Weights of a small transformer language model.
Size: 14 layers, width 320, 10 heads of 32 (5 for keys and values), MLP 832 SwiGLU, vocabulary 8192, 20.7M parameters.
Architecture: LayerNorm before each block, rotary positions, no biases in attention or MLP.
Training: a variant of Adam for these matrices, 630M tokens, 10284 steps.
Each number is 128 + 32 x the weight over its row's rms, rounded and kept within 0 to 255. Layers, rows and columns count from 0. Numbers have three digits each. The size before them is the row's rms in percent of the matrix's.

# layer 2 MLP gate, 832x320, rms 0.0908, rows 20-107, columns 160-319
117:104135187212138086167136141134194118096173142111076149113101072171105167106129188138122096154125086075150139116107145155146180103093097173155135070127193108115072087113140118133104157056074115116144153125100143104152135131114142112112086098106089182037171108090169126088125184125144126131100155182068099159169088106182113081089126163108101143129091102185180122123152124128154057155077106125140196103168110148143169147183154128148144126069147116157082173123101162108107109125173148
095:157091114152173055122174122095123103140150140170095123142140119095092093167119125182169108121083099134087143117133090142117185183186126175107116107130062117125139126063140094127095119076104142113092122123192059174107166108116144211087079111153164142153133123193161103133149139109097125128076113140139096185171113136163125117126143157132137112109111195110109137080075185113154103129127138109153103064115157097151150144138153143128144143126152149159105065115121168049097095159146148
100:175057106166050073102110132133124164124172067103059128098114135171188099106147107076102067137147145112126149126124199058179168158180135102157052086135118141085097108067144150142124132143126072148115181160150141131092208092114122176175108118144148080142130131162137149134136210139149056111135120067151139138182107081083155118154078152132170062094110157131181201116122196104135122141115131093081119174165107136165125129101092152130209138064109086086121100113123097179165167107108128
107:122094092174131098175105165134113152115118113178111128162152097165152065142126129118176105173131102135101077089162155088223122184138141117108081086084133098134115127159159125087099158191129129150137205131110129103107095091119138169159135138158123138063112102107102088142142245086106097090149108149149168173137127084139136103074097109121112153127155102093172115121188228156166129137153134085135137123141092131150169114157115085105138118065152076174079120085103073150108161095123089
095:182128167195137151138126103084137084111131120127070096099107148125147121141164081155145066091082009102112115088167144148144117119083205134156133141136146110109141117145143144119131115150097207116118135159141152172171128083102141164150084092197109179146156152125109123148148146131152137128090202163121183131105114141146093122119166080104126101111099133180194138132131134116122121168160162144210167120207084109161137168152096137114156145084107085169102094107080105114079095122159084
099:204093141121168104171137165125091162078114086135093126157151094176145130127118087130158140163118095140174153096121184151124153141134160103129128089125185127046159082106140130143147096166083146149190125112159139110111182104120145172143104159125114106098151125146187132100145175160121102183115146103116172121123112162166115061078134134061160126115117128180182085125131192051115062170144091124150115227152079148200164143167126146141173163081164090137156163134125076145135132130102115
107:093112166114139129095126179096107108138164178115150106130132125124091134127070142147132161102092130114090159157133092138128133081178132113094152177088123143166058132051170141088126147100140164119082083091158093125161101087153149098120104128135127151152129140145111121164136104142154127139076157160141113148156156162147139116173134118184180140104115150124082111146129127134084077124141155180182152114125164111100103096081085113132099142154124122142174113132119135106129045191140165
100:124109146147101076186112177119131074059163148098136131112153116138159142128118121166155049147173137202069176153194127132182123128082119109129145108067144130116100019091104145102117119126160109159142096183124129120166123075087116123151103089096170098123175139042200198172142130135138111124121128087061145177119116155164125127109188184102141089126065149173128145126104127108108085136160131160113176127150153141127192092171142126125157109092107104175154153088105076105122197123182159
106:091176091168129130129084130080177131062162148119128126134156070137185177123120100112140082120113053140135069108140117165148153156092090150157140126144146077108170098176149167083111147085084134142134123173087149069125172148125127150067128085119085128099157047115147119132168170067129149086105173096119069132124110070181167151082145099146110162140097093169150154068118133152164064149107128126159169096149128121142172121168116125097151077127102121171135042084120103081118125165162073
096:105148131104145138103161147141108104121097111181156110190111126135104101180159148153207129103037133160088180107131109094094110113144107173145171149075093155168093129100178134164103209111168044146085097124147137174108129166143102151117106137166117120063087075165126124141164164080117106131078134135123092109138150164148103100168114178168098118155107103119166050129110136143152131093150168131174132132140170097055170088074151168101100100150168140192141103138124147145098102135122065
100:163137169172179151081142151173097107120184109182118095134127128148118105136121115099095134120121120110141123128166181101162131118170155120174147071089135081149086054158120155108100161144100098171121164126142132098192170101062068126177146159160124169141107178151145131095128140208136143145058165121127184124167122146067137105077047140097155182152114129100132108102124114184111115164130151067090144101125063122113128161152113109111174148125215077132100114113175177119156089094097167
107:079152122142115113128127136171164120127121182127077097132098087159114133090154131144115113121159111134143110105144112100185123179102122115118147132111123154149094183141149196145057205105139111143093176147133144113148173136097069125121170123140059155135105149097136140059089134078186128092086124158104087154165107041141179160117185138154126127182064114090204149123195113202096139118145147136125081096171170104103168138144112146108100147102120145135112141094104156096139095116181131
099:175133115201123090104130136119129122133115121169100137140117156160121036168114137128164098089116131081078144094129125073155157148153119103163118080173113142139050118076150165091126137071121177097166148099116132132126150079156122159138156123110132149141074119182130137127146157077135100096127076112133147157110095184168105120071147092124125141124119086101100103144112088097157144149158153112102076074146151115159147126137222127109115043134111119174091106136102103159160095129174150
106:117078165072139119134141124179126124044146096097132130093146160132178083106121154147183128143133121157201108109110119113111147084125120134067141063123152132149089108147095136132073154163151142188095159123155161149132197118111078063164127152113134184179101119055132117137111151169158135175121162161122182092179135144072092105066141182121133192132139159175143110144142177108144120115155175085104148141143123139083116142138135114179166202120189093123174169116122100109117140154094119
091:118144161112091126165099119058137106166121073079127081104110162146086115157119176113115109110055063150100161118145130128151117139124124157144064124090116102191132140149087065084175102099137132138095114096162142151132175132131104088142147129119148158166101110163140133136149139040100147092155152154150116114173117192164115126086093127087116173167086087090140205146114171072130172119102200101056062158106125130138156104141154138161077155130184136157064124123162160094177157178135141
099:134106133117124038128105154127119187117150164124134126098134148172091075125137139115119140130087107194140115162116084100201167098232142150144094095077135144203079128084175174158050146159160110131107164173133041126086153130104099105105112135133158163107092054182113133110134175141124107154135114146188095145163147083132141141064100192095102197082125141197136178115192123183159115138099197078098128091093174113086163155094138154134160129079167109164162174095133162100200175090134141
102:135164104128125147106108135127169097099053126095142126149193154066152158134092119109108131091102005152152098151123132205136235072132133202150109135107103102111116112120125162163159122151093127106076152163098180087163122131055155098145121099172086175087151128159161175139200138128108180135055101153130114140085142051119155096101090108099124118159098156111136098116114156158179132150116091202219126123122142160135151155109101127096089140085144154130108177099101157136141091150092103
092:122111151097088096150127117157151122170121105123107121113149164152168058115114109140161150146100127128144136113121204118154214138157081121092119139114161157127108085169125160113138129178107147185148217131119151052089153141106108149158186139148149178074104083122101137162138229117186125095140098128187096135155108095065095108058096167116105129117119146144144138080160186135170156090144154118118132167173134157158175138147117088143165125091136084111114150130082142169184161078107112
096:136099125093162110105146124158037169118154156154127077068105135142151064171190150092141082153091151149080168142139159077122077181179138124114077108105075122120087140085153122141099103100143130147139133142173104155096161095147122137124091150148156080065070099158162125130173192128076112091091142109192137140143168206192076163146126140124084181107064102130104147117132156118180186138153161104114098123144119114139156127093153127182144068145132121165139098110160137142172177116135140
108:044065135133134107135133117091061166185119114142200157153136157112157060103100123060199151084111132142126178167140143151120082112177139115164150180140133111190030141097136144106094190105154079142090131141151088214091150130133129112093122133120197135158071098176141092132145098062096073130095121123119109136129163157093123158177141165170138151080166138148126144078129118070133103103121121113136090095161120153066115152121179168109147124111171120126138094129130144141151179150143176
111:139112102133084085177095140183143066098166093135100102164111133196154091115158113115148164130134111099148155103113192130148173111098109118124075113115145168128118054141154132165131124113133125152177163159070194096139160144105107159161097125086114156131148114104159143134133212123148114132122123176134123100133074146182091108062097148058124164136101093140132134115133140160146096166115179084123163132130090161177103145171186159155176154026122129147097174058099134157067134105111182
100:148159117123162132135099184074082131109155171127126071106122103131129187147142111140078149169106135144104114136138108132081106153068133095111140114112098131118106154110152147121146179130108165130081078138159126129191086177107134125133057069142117136148137133173148102138141069162113097145050179086125144125157175135150110119160106170163133140067121087138192108085130099131077055166160197137119099095192181078144154128129122186136083133172102149082070115093179048099122075143180125
098:143156210135144130133100084139166128128113159130123098105175123093118151103141119113136179180122101175131185138186113168095166045178113140168181090127142123086068089092172116095140139145115160083100091116121099097143154156101179069098121065124166174135110119160107143093146076145142112100067153144054097117133143127045112090135061150139142110108167145179178145118136146101091095143117122210158146103145137108106122149091129150085135168112084120140071099161193170094165103156087134
099:139077125196104096178099120105143043102167081127093139138077108126102113118130140153118122161126096154098174127183177112194135110153203085166135089154148163141139133127063139116135144114121119141159089124224177114119171112116040102146080103161156084160136127136129166118129147117189105150176114149149160173174148148131077126164088137120127117110110141141110085101061123099144119150178139168088129115151113124132100181149161163182176135084143133155104093120041094098045141170138158
099:091147171161155094175111139129177123078132164165105110115071103145081160091151120099165107179064130138119110143143086166138152114089096127115168110118147156208140130151141138123063201103115116132153140155100133144176134135077113136137134142180087166137142082064079124114136155101124100141089172117132080112126139147100084127134156126177098181127082147165136168055177065168144081161122166154155147101156159122108155120191101151098089163138116088119123163104166171129062134145172127
090:093168108116154115139135092087192116119157198100103166183118141110137157084187110157137110077068089105172101090153114150135150087116179154143183143123087148202170138084093122120153136111059116127097147109134115123085134136065117162086123101097134198114136126155103136185159125142082098090119152060135079171089077134179122140103166166138073148112113150192110133104114126128160142172123161168192194089134126153092115143085133147169152107109110149152172099119105080131113110215182128
095:102121153159136111087165149160184085129108102136147144117074161102109172096108120193098093090096131110175127140150127179111207115136150158135099099129077167124098112097135079150122082084119146111069184118117116108137131099081101132111136159137127236157127153156149172152166140141192175147117124117039071135129139148108134075088112133071134156134132146160090142114076183221126136132060152154129093106119133140050090108089176100126134174082074178146117151124116107150120094134135168
106:136103113159122105112072162121113166129067115110154094158133093097152118120109049085103129135141058101130180112137103163144124149123105127107149156114087060142135085117199166106152091127089162140091126080161141124119110110115181182046121098197117152060096109148149147168210165146078121135063146094117174122090126121119112091102150130118111115159125147143113103109165083142124102097081126193138175125148120097087139128125139088079068081126077112171098111138106098120169122152095148
114:168107132147124138117106137122158089121162195162112084163112158123101144138106114131144153127065050126138088105140125153145202044109127165159198119100051110094166135082166164141115116112078132116086178132122157094148111174065177151119112097113156197134153109159126181127138120134152189088052197153155158133143089123115067044077121141135101141109145172214182129082171148160142106112133129155183122078137137111095096144147109116085099119063104132173073186138093141133155125129101135
091:128135123139167117077140125116139130114150164115154081140130175123113090165127152115159118112158120166102101092105081138108083138111144141149186133143103127139096184090119116138151137106115147075000126066113060168079080129121120094100117092128170161096115154118145079147119083116140171131131142217134079094127161102164107116114196102109126169143119168133166118119099089171117134167108175108148131059114180122125130122102123123125084097136142182210124121114225159118106103209171103
108:151134116124098113068096124086091068110143080122113106112141202113158105109150168155117090137157082158102102134186126125176136124133059094170091090085079096166087200141123117167123102086136083149086083097170138138088172064120118110145098135106166138112100149126151169144134144080177113165125169204104143140173113137140111117127093155159130136142122145120106114114118125086131150074112128103078097096169127104118172189095169136130147183123182113174078106088195139102155141159214164
104:152130108126143149140118185091104060059102076178143096130099101104082138118152166093207156150117100132128150163199129105111128091160142149160152064118091112134149175126129137159097130162132130157083121103127189146134121099114070132123132155171155123215102118117119094089124104178130161119085117145115156155116144116123095095135100075110156154148167105203145095084081111116120145118125223171148096170142208155120126121129144105129169159100122095157157140075173090080145128159206060
102:108160082089159087183071173085093098076157124118134071110132112117194179093146100167119121123082108117161134094133100163151176106196108150105173131142173167138121066165171181077116115146100155122155147125140053151110137108102156169116151153142158144125078119099138173132201096162126073115078136152149160065150151124159138111143107166107093126148109113167102115155085126059129100103182118135155217109113083106128151123154108134183162148118109178153157142127103119159145176135074134
096:153081114151034074153077163104122075152139096073125095145113184111148102159091205092150139131143098168116114085161164113206163107107108120163060153094161095146096138175137104065161103168146057160140157145123168122125134146158190110126094125164141125120187134105136139131103189112133156119171150127081134127100097095096134127100083142102131140121116147139112147146153127121105145150091147141140162141161117110182150113143154114118090165129123117165078132102179110105164180153118137
097:129098110138042147163088152060121095124149149118157122108150121122135158107092148104157086158162106167149179101105111092150060122131136113197127134129146090136118142083138138075143101196142178132128128117196175159072211157139179171143117100126121067152114104080186122121111152071137065119115194125104170133092136176120110101169134114145190147094105193178131135097141118197073036161142147096113158100148157136144135139116149118120115101119097100127134191113164095114157129142108135
104:135114152104117118102164112110127174103120125118100115105107100179169135087138088154168114120147119180160109147105193152108140131159123200161182112141084150132094095093109116143078185138081085173057198158121104100107100127087076105129110140134120150135104125139103174155104167121165127095134191129110135117119132148132146080146196167160107116157103157158123120093114162122115092138135195102136122122158119140055176112146144108184139098109128102135155111097126135122148140144165128
111:170141170163094051197064150119158058087143161135099103110082164142096122141142192124110122115139150066172136120106122136216155083068107156151072088099102167150147158134098104150129133129123057151150150134107149089167107140084113085143105124183141143147185130135143093101107134104096154155107134171110139087117102078146102122119094167125150113102104172168143171094125160128098139182165183146152117076155145173145133196137138104132148180128119147154077092144125089142135128118146163
104:093082160203098074142169105065120067109154132126192134110152179107177112130119173113079069108154130169113141136141133139137080137122153179162136073109134133115022134138128184157062112147183109176122145193168162144084138092125071089147127113122170144129137130052130124145123168153157136150158149126133134093160113116113091132119146176147201093181152183137118134125145116132126131115125170113094113111178108154093178118109158165124181216054193152140120137131147085109157158150146118
103:069128116161106126125084143091136101101146137143082145131098083172159173127119129177143099188138154190165111121156119137127115116112168150147175065113130101149135141103123163090133157157115130148131143171175209123132163083108171158106126126115129113110142110084129179121089126104131095134074146135076091152132130125128187111172141129170147137095099170187171168130151146146139094191141094140147128117149199135110130150165103112131146183109085132161148169103107105155117137139210086
097:151120119132158130193109171124128173093120179108091125081125131140117178132142100156199061107109114221114084118081096158090098162074142168117176161127091105161099114088132180085088187125090192152046142126151051136084066173086136097076085096141132119129110111114148094164124120111121087069089126130136156088142204109191113137141163164150109168182086136137135146109174108127143084113199163104141138097106188098090186117146112110131140143165096163145166182129133078123139131165210159
102:099114145165103090116079122153131133094098142130069162117107148128149167097144097115172093172132089139128065134113158188128140166148147090124138121120073139144118106172144181108026139122079163174107210163122097114115153097107151131097140115094101170060161140148118092180093134122154144102147120156160116171137182132104142128073149137131129127189131171098160113100122141163145087113137121090130164122137127142130157165141102136107185128144084154144175144083090101114143104104143114
092:199127089126151096141143149141142124147170099062184121164166131136137063112129134122118117049139128120135185118101199116144148160071133165152076104095104181103168127085140164152156138150128062093172134146093107169059131121143132120113144179202154157092102141173138153107148164129114091084113146100114124094102149123109079124113068150142170119144108146120113097104139124076120180112095162141144114120135114163158150149111113136159147164127146126157142061107159154124143137135178070
119:165139146144165111153106189125193073045111133132081118112101129122093170123110154149168125130128100083157129106127105111160139073079104130163128086096138166173138126120140124139114176081107118138142146190118159136178163125127142099141032098168144126098183083086160116096169124127096171138137175158088157156150149132125045149118112150141142169112123117187112141151173130150130105132109171157128156050165101106120106184134175152113148106152140122174073110104102064106075077116202149
104:114111122156069106157128195105149080022070127090124151083149110117161090123160151158114113143141143145144165113108120146152164169087086141121088066127097162182103177131105143155139120095167084175066145117156119155060170099099086106128080075114156103175125105059180150139080117123133072153154130187063120124138160158160162104072105164151137145156151129143133134132145136155118090102105131060136094113128170090077128158097207120161163159203128149156135150114127089113150173150198170
098:127153168103121090175076136112096088126113144123148127128126124148163072128035109112150101119072111126134144112120151110158135103153115087119090155061053187105109080111130188113095156151117116164137114102121113148085119080066155083086034166107163110178130088142142172176201149088120068104144128103125143163126075139114154098123094175127147129143153102125099115142116160116161135124139126100173110120153125124181107133131152131107125139127134144192128162114111102127172150177088164
060:113119138153139101061178092120094172142128158090136125123171174100203124104145116136135112171131157147129074136073026181100169156146157172075130166122074142134138151130097135149092130143084102147041203148097067151090054170050142139140140100106119211071136082140196155150135114090137057111148166169124109137142153093133145170104131158126106132190177179091128091152152166144139127146120150110109126152096109131099148119113161151141083151139137099162094176134155150128122137167122164
094:068087152109202104128114112107075154146071140175105133147082205113090121122098189132179167109109152116123106093118183141068162064154179109127166186108140116131090176077155123102139154087104064132131129116168129148142107173156142118091076109115090121167152090122086121097138130103092075141131101152117100122181147157104106117159146151180134116102178125186117139157118103135083122108160141142118160137120153103061171137052087119070111178160166071092100100103126161119131118139093125
097:099112126114148117164120131138123137118095148126135165152089142107111126086090148135144119134110161118063162113153125160120194095145113157185163069119162153137089140077156088125113126157129148102125093091184106116153194096147108120138108108125196150197109163114158174123104112118129100173050152136135122111145124170070117059139084156154110113119097162203109136101059053164110120144040145150154112125161148110091127154130184107137122167108115112168095147123224170099133174124173121
100:144130099190146116081143147149159126133110181152152136153105133167091139099151123102137130111055134118126125115083083146119104112114159110110130119111142146141157160086143179106068136147139118132141122059169107185138097135053116144074089123128161148103130137151150117140119082113124096135101094109092083131116107162127115138140122245141112140123099115154092125098115116154138152110159174085090113066154192132044115175137129159117128144177118151140141157153083146135155135155158195
097:105118101086075104125131221067112125097173109109108127182165194132192125121074065105164134161101105187144170120113094184097110149167122109072181151127112115161135090076141111089080136042121131189087109128143116161132105132098170065093095078104228135172120126156146147109187118144093106099160154113148095078154216158126114139170118142140201181088110199146062105094114178117096053153143137123108167090144085148093138112131118192115135108203095110113162143150108117116125116165137144
101:120123185116145110161125158089105159130104183115152081186188145100137113121076107101147138112106157167129154160130152159118164097167140143179143153076111088145093145111142117124105125116094089151080158125101123147080135168098139085087124062126176174140060152159147160153132115149124158118110140118145091132108131127121124150158098130138125176132066216184167136177111140109127086059114151181177114129111144134082162091140162196149126187111169173147089034083111098151180110146136123
106:107132130098091127100117127101165151107165106120131119125177123162107159096103098156130156138006078156097179135158105127133149110202123156094143164081083090174055118058136140103136102123117167120051120114126113158109152109094141135129126072145154195167092111164144148127214087162102163100044201129148121159136168134174135096151101137106151138108104088134151199103137116120105071143097118159217129114113127069129155130091147167146126141095100139153180166123130152113153086196084122
105:082137164110150131091115128120185108142108137127116141168127142170148120137127139119148121083106075161151143113116196161146189093107142176181139059134122101188081110128147151110095172037086164095062183159129125147122177131090141134059100095118135154110136069136199133117142148086190100106106199178122112148182094121141184104095121193101094158124121141173086135132163132140161128159071119144170166080171078136156136129178118119114113084088175128170086167112103168124137142116144132
113:105166108155129120160043157149152102066137124117081102152140146108186141146137121082087108166132083135107124119102154097156185093124101150132093099107179064128130109143137156110109136187077172102158128178143142068102178106139114156109105112131115149115125122103148139111120174143135150138088141140097106110126107112164145055120079149085125129129155148183127136129121132158140061100083089110098210112152124095142162146218135117098151129143110099149108185084082135082137171132138122
095:144129168145144088140084174151142096098124115220177131225125070169112157105098102164151069165110081096145144137140132069223136101098163137129065104114161122144110068153147122136087098155128097126117157166155141112147091131135176135132081142175131186066110126127167122066137148069095144094162130146099174079130117158122136119062126163138098146114169144118109069136101083110169142145093116186166180132126149142104162113156124110120167102142109165153089089068096151160203173123149142
091:124072194148093101140132117132111149122199112148138154112096111135176093080129147107146162110137139098126148097184192138121176140094148133223056099121189168130141108117149116157120133151100125144131188137134172114146134133099102152162094118091193168152129174170123157118154162125209150062165149145129139130181122169089045118096134116058095140184099122186176132109099130131116127097083170082135123198135123203083148157147161115136135166086104119102130100065109165157122151083129100
098:093172115107140125144089119143178080113121206099162143152098100126155153094138088154161121164148105119155120115138073187183116135138127101171186107104156119143120090078111155066129140121133194138121098165159102206194136118090108114068168093119206144121136122126147098170163109070143072118094112144052114101146142154128128118162166129164140114148114118127098096089163128136065055167150128152105157096184114131028096102073165141128173158200122161150141129144175058098119114163215155
095:117096117135121107134132149089110096105127141129139127177071113106121129135070160154138100130102136113146140137126132140115162118157144111158156139098071110088105156113140145171102126110133116104098077134158125207110112117144183134089062121154193138127138191171141059167125065139150090203136169133110114102109118133137161087143066127121136100163112151125117076058090143106088078139139124095161035111140181093122116119102156167146105159116129063167152197137098142082121164170143137
099:099096171167176097196141118155184160124149172162127098142095107173116113105114174117179113159130142114167114105092150129153164116075152133159180087122152154130119084140163166079106169126052197111155166140123128107134071101099135145134061110165143162122194093142106125069147164108099078145101129163090159115171117128122133136089124137123121097061127178145136151109145118160132106161083113141119190112177166104110118116149113104120115110102135159158177119103098117139101143101190134
089:119157108098128114142129148153076141130096162089122120128103125152118122120126148147136112073087155120102154126113078155072131109148171129095162103146150171121158102132105123139132127132095184115108159172121133132115072098073138177107105118107133128186094085136094113149079109081135050158046152140174099121122079124134154096125153144158124178133149089128080155128122165136116077150187174143192121150141127139124125129128103108141118151112078143157176137148146177160109095126095142
095:133124098146064127149078085112148085165147112107175113140154136099116110116134113128178128107097055146110102068085172156138169153136149116139065095097092164080143103187085142107138127133098203114142146117113137037101146109123124110189082085167106157092128100120104204172116178134128152077112141124166121141146123101161185136050102094092082130104111121147129181140124119145154089180138190146159172116111113152117121118211101143130181147134084162152127108121081079156158136100149146
101:145085123145108111107080093079077129128143104123178132136134154136100080192125188129149122159148148210096075073068093098155134178135103166103034144141125105170071173107116120185105112099129097150064087096173059097103140068139164105137100177129179091132127092126130107130158095048114150132134128093130081116087165120161117143108131122123177166067116133089123151144160102159167139177135175132135080106124220156103137135128171111157129098206128134122089111100163128091179096151192163
102:118136150151183107147087162110132053053128183170097064164146094142085115104119118142134083170153084148151133099122124129210159122125108132152134070083168134132122118140116123138116139140115113180124115145096160145170207121120160108128131148210109107137147127112176123104150080136086127100043131164127186149131136148119098088130079128144140114021106180170185120046185107154068125177127092160150155136120144082116139158171090164102084183176136125171071131081126110069123101126104058
088:153155091163196117113128164148094119127116133148084154129111128145070110107130141088139085152148158105160120101142164133086160140155100154154145136071135168105130164156095099144130170152087135161106146134159185152145147072149063151171165148130137158083091094058138144164174164203091161168149144108122119122116098115185129171078094180072117132127115120130103140138103134133105179106109162149135144114110117113101086144146169116142129150118165065140106114104135144079151133106100139
102:147091126142109120182130210139129159073139097120180105148138121198166105155156149186125084122150109126144071065149194090152086155123139040092089180070114132113101085196098094125104124089162109156141104198094152100133135123117082149200132105123120146150061165067129124177143167131109111138145137129136148174120134144169116112107150143163133124146102064079142124136095136091116123163215172090110125123152108127134135158154120122173178138137128125155117107088065066164091139127153130
102:102133158157130121148072052147163142111082070144173156140157136090159139143107100161094152082105107124199112163145151181172153064123143149153123131115142166155088094148130147081145123153097107101101223159108120095122165178105123066147128123154144180183131101136126120107123217109152191092107189175130112149128119099100122095058137112115119128138105143221114122088187118127125110135085124150147146112116088181102115153138150078159186111088123112149148142080083174144075138149107140
107:132038110174073136137077165084149102181179106159142111180125140190123097134130132105143103120112095089168097101080177096137077174137143147131092139139111106073107122107141134121122181083100139156135100146101163111101182034148166161179169084095151114145102041123168149150113159161115084056128102102125144114126136138181114067105116097167116128133084083143160135137053119130163119181128174088116119130146116094174107103170127108143173142184091091129078115091121080098140142126155111
103:093157104180084099101089123187169105139145114140114130129138152137163066165115110110111089110150090170091050078136176065180177153092115133173080130116122112138106152122202117121099136139075140106142189152082130097132132106114094122131144131164121138145181083101125118089168180092200148077168130144120119159106066095151136184028121137103075180114132161125135140131122162074126157132103123121124096104143125188182122151126124150132136105117138143184154120091141125090132153151183112
092:161126128132104141143083190159104013074138127145132139134139049089123167121123098127110125117143075089148112130172164150141116147161129080113133134097176132098157076142135162066090093112129124126158142145173158085179184109121095149168128192076129144144125103141119191147130141139143093158140091141110119138158077096161117098144114177093131157147101125160108095057116165109186106122149164057068152173153138170127097105113112152139169146137162077132154061132127079138115112110122122
095:105128172161207124114068120057152109106150127128073200114133163132083162097137106144120092119150111185122064135092099206166112076075145137158144117144113123140127191099109112142086113165101110086086146104129107197142122142086093140107112115176144138131129128132160133126131109112127146122086137150124099210091151100113164080121157096159147138116114141180137099113137110151167080111099087130116150098145155126137178146120091132096103107078121152211127123127133132099127111183186125
098:173132163155134090099160144106133120116123075188109050115099103108099147109153133105133091154119105120156157143106062090178203158125106131123128145139108155149126142099127127198181081143089109140081055109106108176123023083069167192112153072162100096125132071144122122115165124090103126153079117162068101127159157151182153078113117131164117183129123110125152114123135101129128053137187171113153096072137108122073129073121150120118153130161113089193105147133115144114170138129162165
102:176081136143163104078148130125156115094132113105108123222150079146096152116120169097146140195080108113107163134171102056090128122153150124162152121118068164107159125052170135161196110058125134144079061111150176128124165101142083053149089057168147154177119138134174163114147098150161123135125154141099112116113133181133078086151089122147121143134095135097141101074089077187127162162121147122159141135180136093094112148132138133077101134166077140122124127143157139131079108185121098
098:061109106091141174140101150095137053089114151162126151182125185134134134073172123133188156086110119194143190149136111176156149125174144098170149105095109029158118187093116140140129141138119146103131113127180118164109144106121126078088080052127133153157109122184143147202171111168136139139103146141103082154115148113142181135119090138135050091116148193137132116082138158153210100174099114163192107088136133081143084126077163123120117140120181150132157181116145178090122129205134162
114:078095149123170110119079115165124090080138151137099090186126083135061159128142107164131160138055136146109168146167098178156180092139160126101153092095123130132115111088148100139104148127112130132112089121178095131160147126128147127142132126128108169132104131168116143191189095147144170175051111164118168156134121114084154048137090099126126109130119167156125119112178120147118078154137093183160137124154122102103090123120144142086073200175146070144141153113095169111127092140073113
104:079123125153122094148132120157119163155135128127129131146187174158157140100137153144147074093111120151150147078120136131148148157123106192177141112113093121148098101168177131171074163145104135133099190119080133182109091115097117106134160125115162220115078080121102136157153176117145160095112116152183090160146129102133070169077085109165087136201149179134117105108152114187122088124119132127116114099109132114169165176113105093164131068028128081165118112066120186118145093107118100
084:138145111103128060126131113043144144153117100138107133099140192115118103092140198166164160153134123114149136081113154172113228112127106135213086130126140149109103120173181156089100110212083077132118191118093100102097126106093121097130124107142115184155136099152111140120135198133160131121172107152181124105094103115131072161085088117115143124108130202202151143182123100149119155128102128146130132200181125168121177167122119128142135098044105141159062078092156128139107140149150114
102:168136232170124112103148124164171112139145127129158125112126148122087071137097144167100171164139100129117163141170163115159218090119133102138150080074126174145105098173175147148114136145114107125129181141071119103165126120127112138123123119161114214087120140088162137122129166110166138150123209118135126125134097141099074096071063163096147170140107113169144133084155138176110129115063155080185123135173092177172128142174131131095135105076133164131097164026111147108117125094114150
094:108116172130211160103111133113116187085130123155106077184137121098090115112117153147125141153061173133100195144150122120107149114169136135121142137102071158191071111131143098129103110115126093133107104138117124171103128112124084117118154077176157175124057107137139154202247134187110127099081166136182095160107119211123082066138122146123120119124113151186111115117138110137126133113114179172134108116093142135098104165081103153109119142055153089163144145148181173132085111147142186
100:154125130177113071162113135124137146163167112145167076127095133154141044167136140127115118108097131094142125117093196089144151116108192118127100087090039112100114105160112142163143132114123119131092161120084108104150162091099153098136164128138131195130132082155116125108156184118142167106142157136163106092110120152104066136046068130103083114113109126128121162122148170138210152127081163111179150133152086156129153140166179095105155079117135120122091176125116147178143161057120180
116:124107114151109046131116133119107115142159108155143099155126111164122105116148151136124082084098104135115096096074178081156126092126106131153095108087148103138141116162120155153137172121131091129082190126095142093077117121074126158142133116165149184126106121110154152114114152035150144100124157162167115138098123120126099122049101168074158185133044127082183215112141112151117151147126154126183102076169157141215121168144118127114125104142171134186067062104085146173129120133135042
099:063150100187126163169119177115137067099106149109127132148079109101115111098151118157104092136123080130121171165142164127175123095161101151170094148073150117128094145098131105124115122071100156129098128142130140197085158120136106130116111103125126171143087129127131170156147152142115182035082182088087116204120103131185162078085077121127145123146107177120115101113064122089179109131066074116158137100117194158060101131160181133112138083045104183176139099089106146129196116106178101
090:195098184115047106084167142072160198123151118099067146144153160156117074143155147137131151077161173128117104118103122143083132176103121122220139070105124083131095152087111108169120105183105131131051186115110143138092146126115121104113068111149160167102112130115181133133114119114184084177132103166135141183147157122076114145174156122147107099175114162112154128132161101104074128184106181088147117085137182117105150177070144145140175114103120118134163093115154152113135102078156135
095:130080177065164118129112139149079149170117127101123117127198162073174088132057157127141146143085113174076153079136093135068198103219094135136158132103105141111118126111146126115109119146140118176147108146151071152114126109125206065101131149148149102087083139153129152150209090164104100114108143138144099078116118184115124049151146167136123107133190155163132121130139161090115141120132117138150167131122143142136111128083108164154080128139070102149098123155132169150167116162093105
082:123111121156134125137114112099113141132068152088090125117072168137086170125163080184150075099096108107082162136096111168156152132108123201158098130143132110147152148100093090124152157103100129107089137144167105132124108147113172156069097106149118177161141132133149118144201094095102119108100139152150117129103149139172094123142138113123048151112086130199171160152123096118071085142073159180168166101140151132096101108114100145121098095066062165197091159110116104118130101177188138
091:093155159043135115137123148116101116078103139085135120096104151123161135132171080151218114135107130186170097126113126181078131114170172156137182117128086157078122100115167129100137106098150136156126151125133070087081147100104106159116113127127122160143098067114098152187094175132144097099111121124127131141142160166152166118115168152111134127172107134185174163100128167164152084101149087101162136136139174123110087159105134100143113128126149142109141169167111125074110148121079155
116:100122171144131093160112126127211048108136148135112116147136094147122133145062145132073133106084095132149144099111118148165147067052150162135114050123138169151178130144137121114162132165110134133157118127158166113139140140107159142108135113185145155104173127137181101113146147084153130141096241183096177094137052094108083073094054116126126103071085124156145171121157146123087062136099083180184141079196187086147156185139114119122118163122148151167077139105058135088093104164146125
106:073135088164161091110099120130150147127136229088088133149066141182111120076120128109158067144100105115107110136094108172110144139070150123135124091147165116142149136123125186109115167111112143085138155100126152105145178185157136088092084121097094173088174173083165149093088109062151130137108128127125102078102183131141114123084153172133158145103073093184169165066179097162161083164077093107148113098200135121113176123177110090054082128150129148107087164089103127113095159125149130
110:172134104147102129165089199109149010088136094126114105146155124132117112136111180138099128186149077175047127076171057117183123123107103118164141098115090089231109190146116124117123113109140109161117088189113141154189110113105116124162100116161164123149139166105166121089167121094060157130079158162131147127111153140147137131097084091163134167100108132115095120098127113145146134165132178160108080125163130093139141151113154164135081090149139123152132134141198110122075122170166111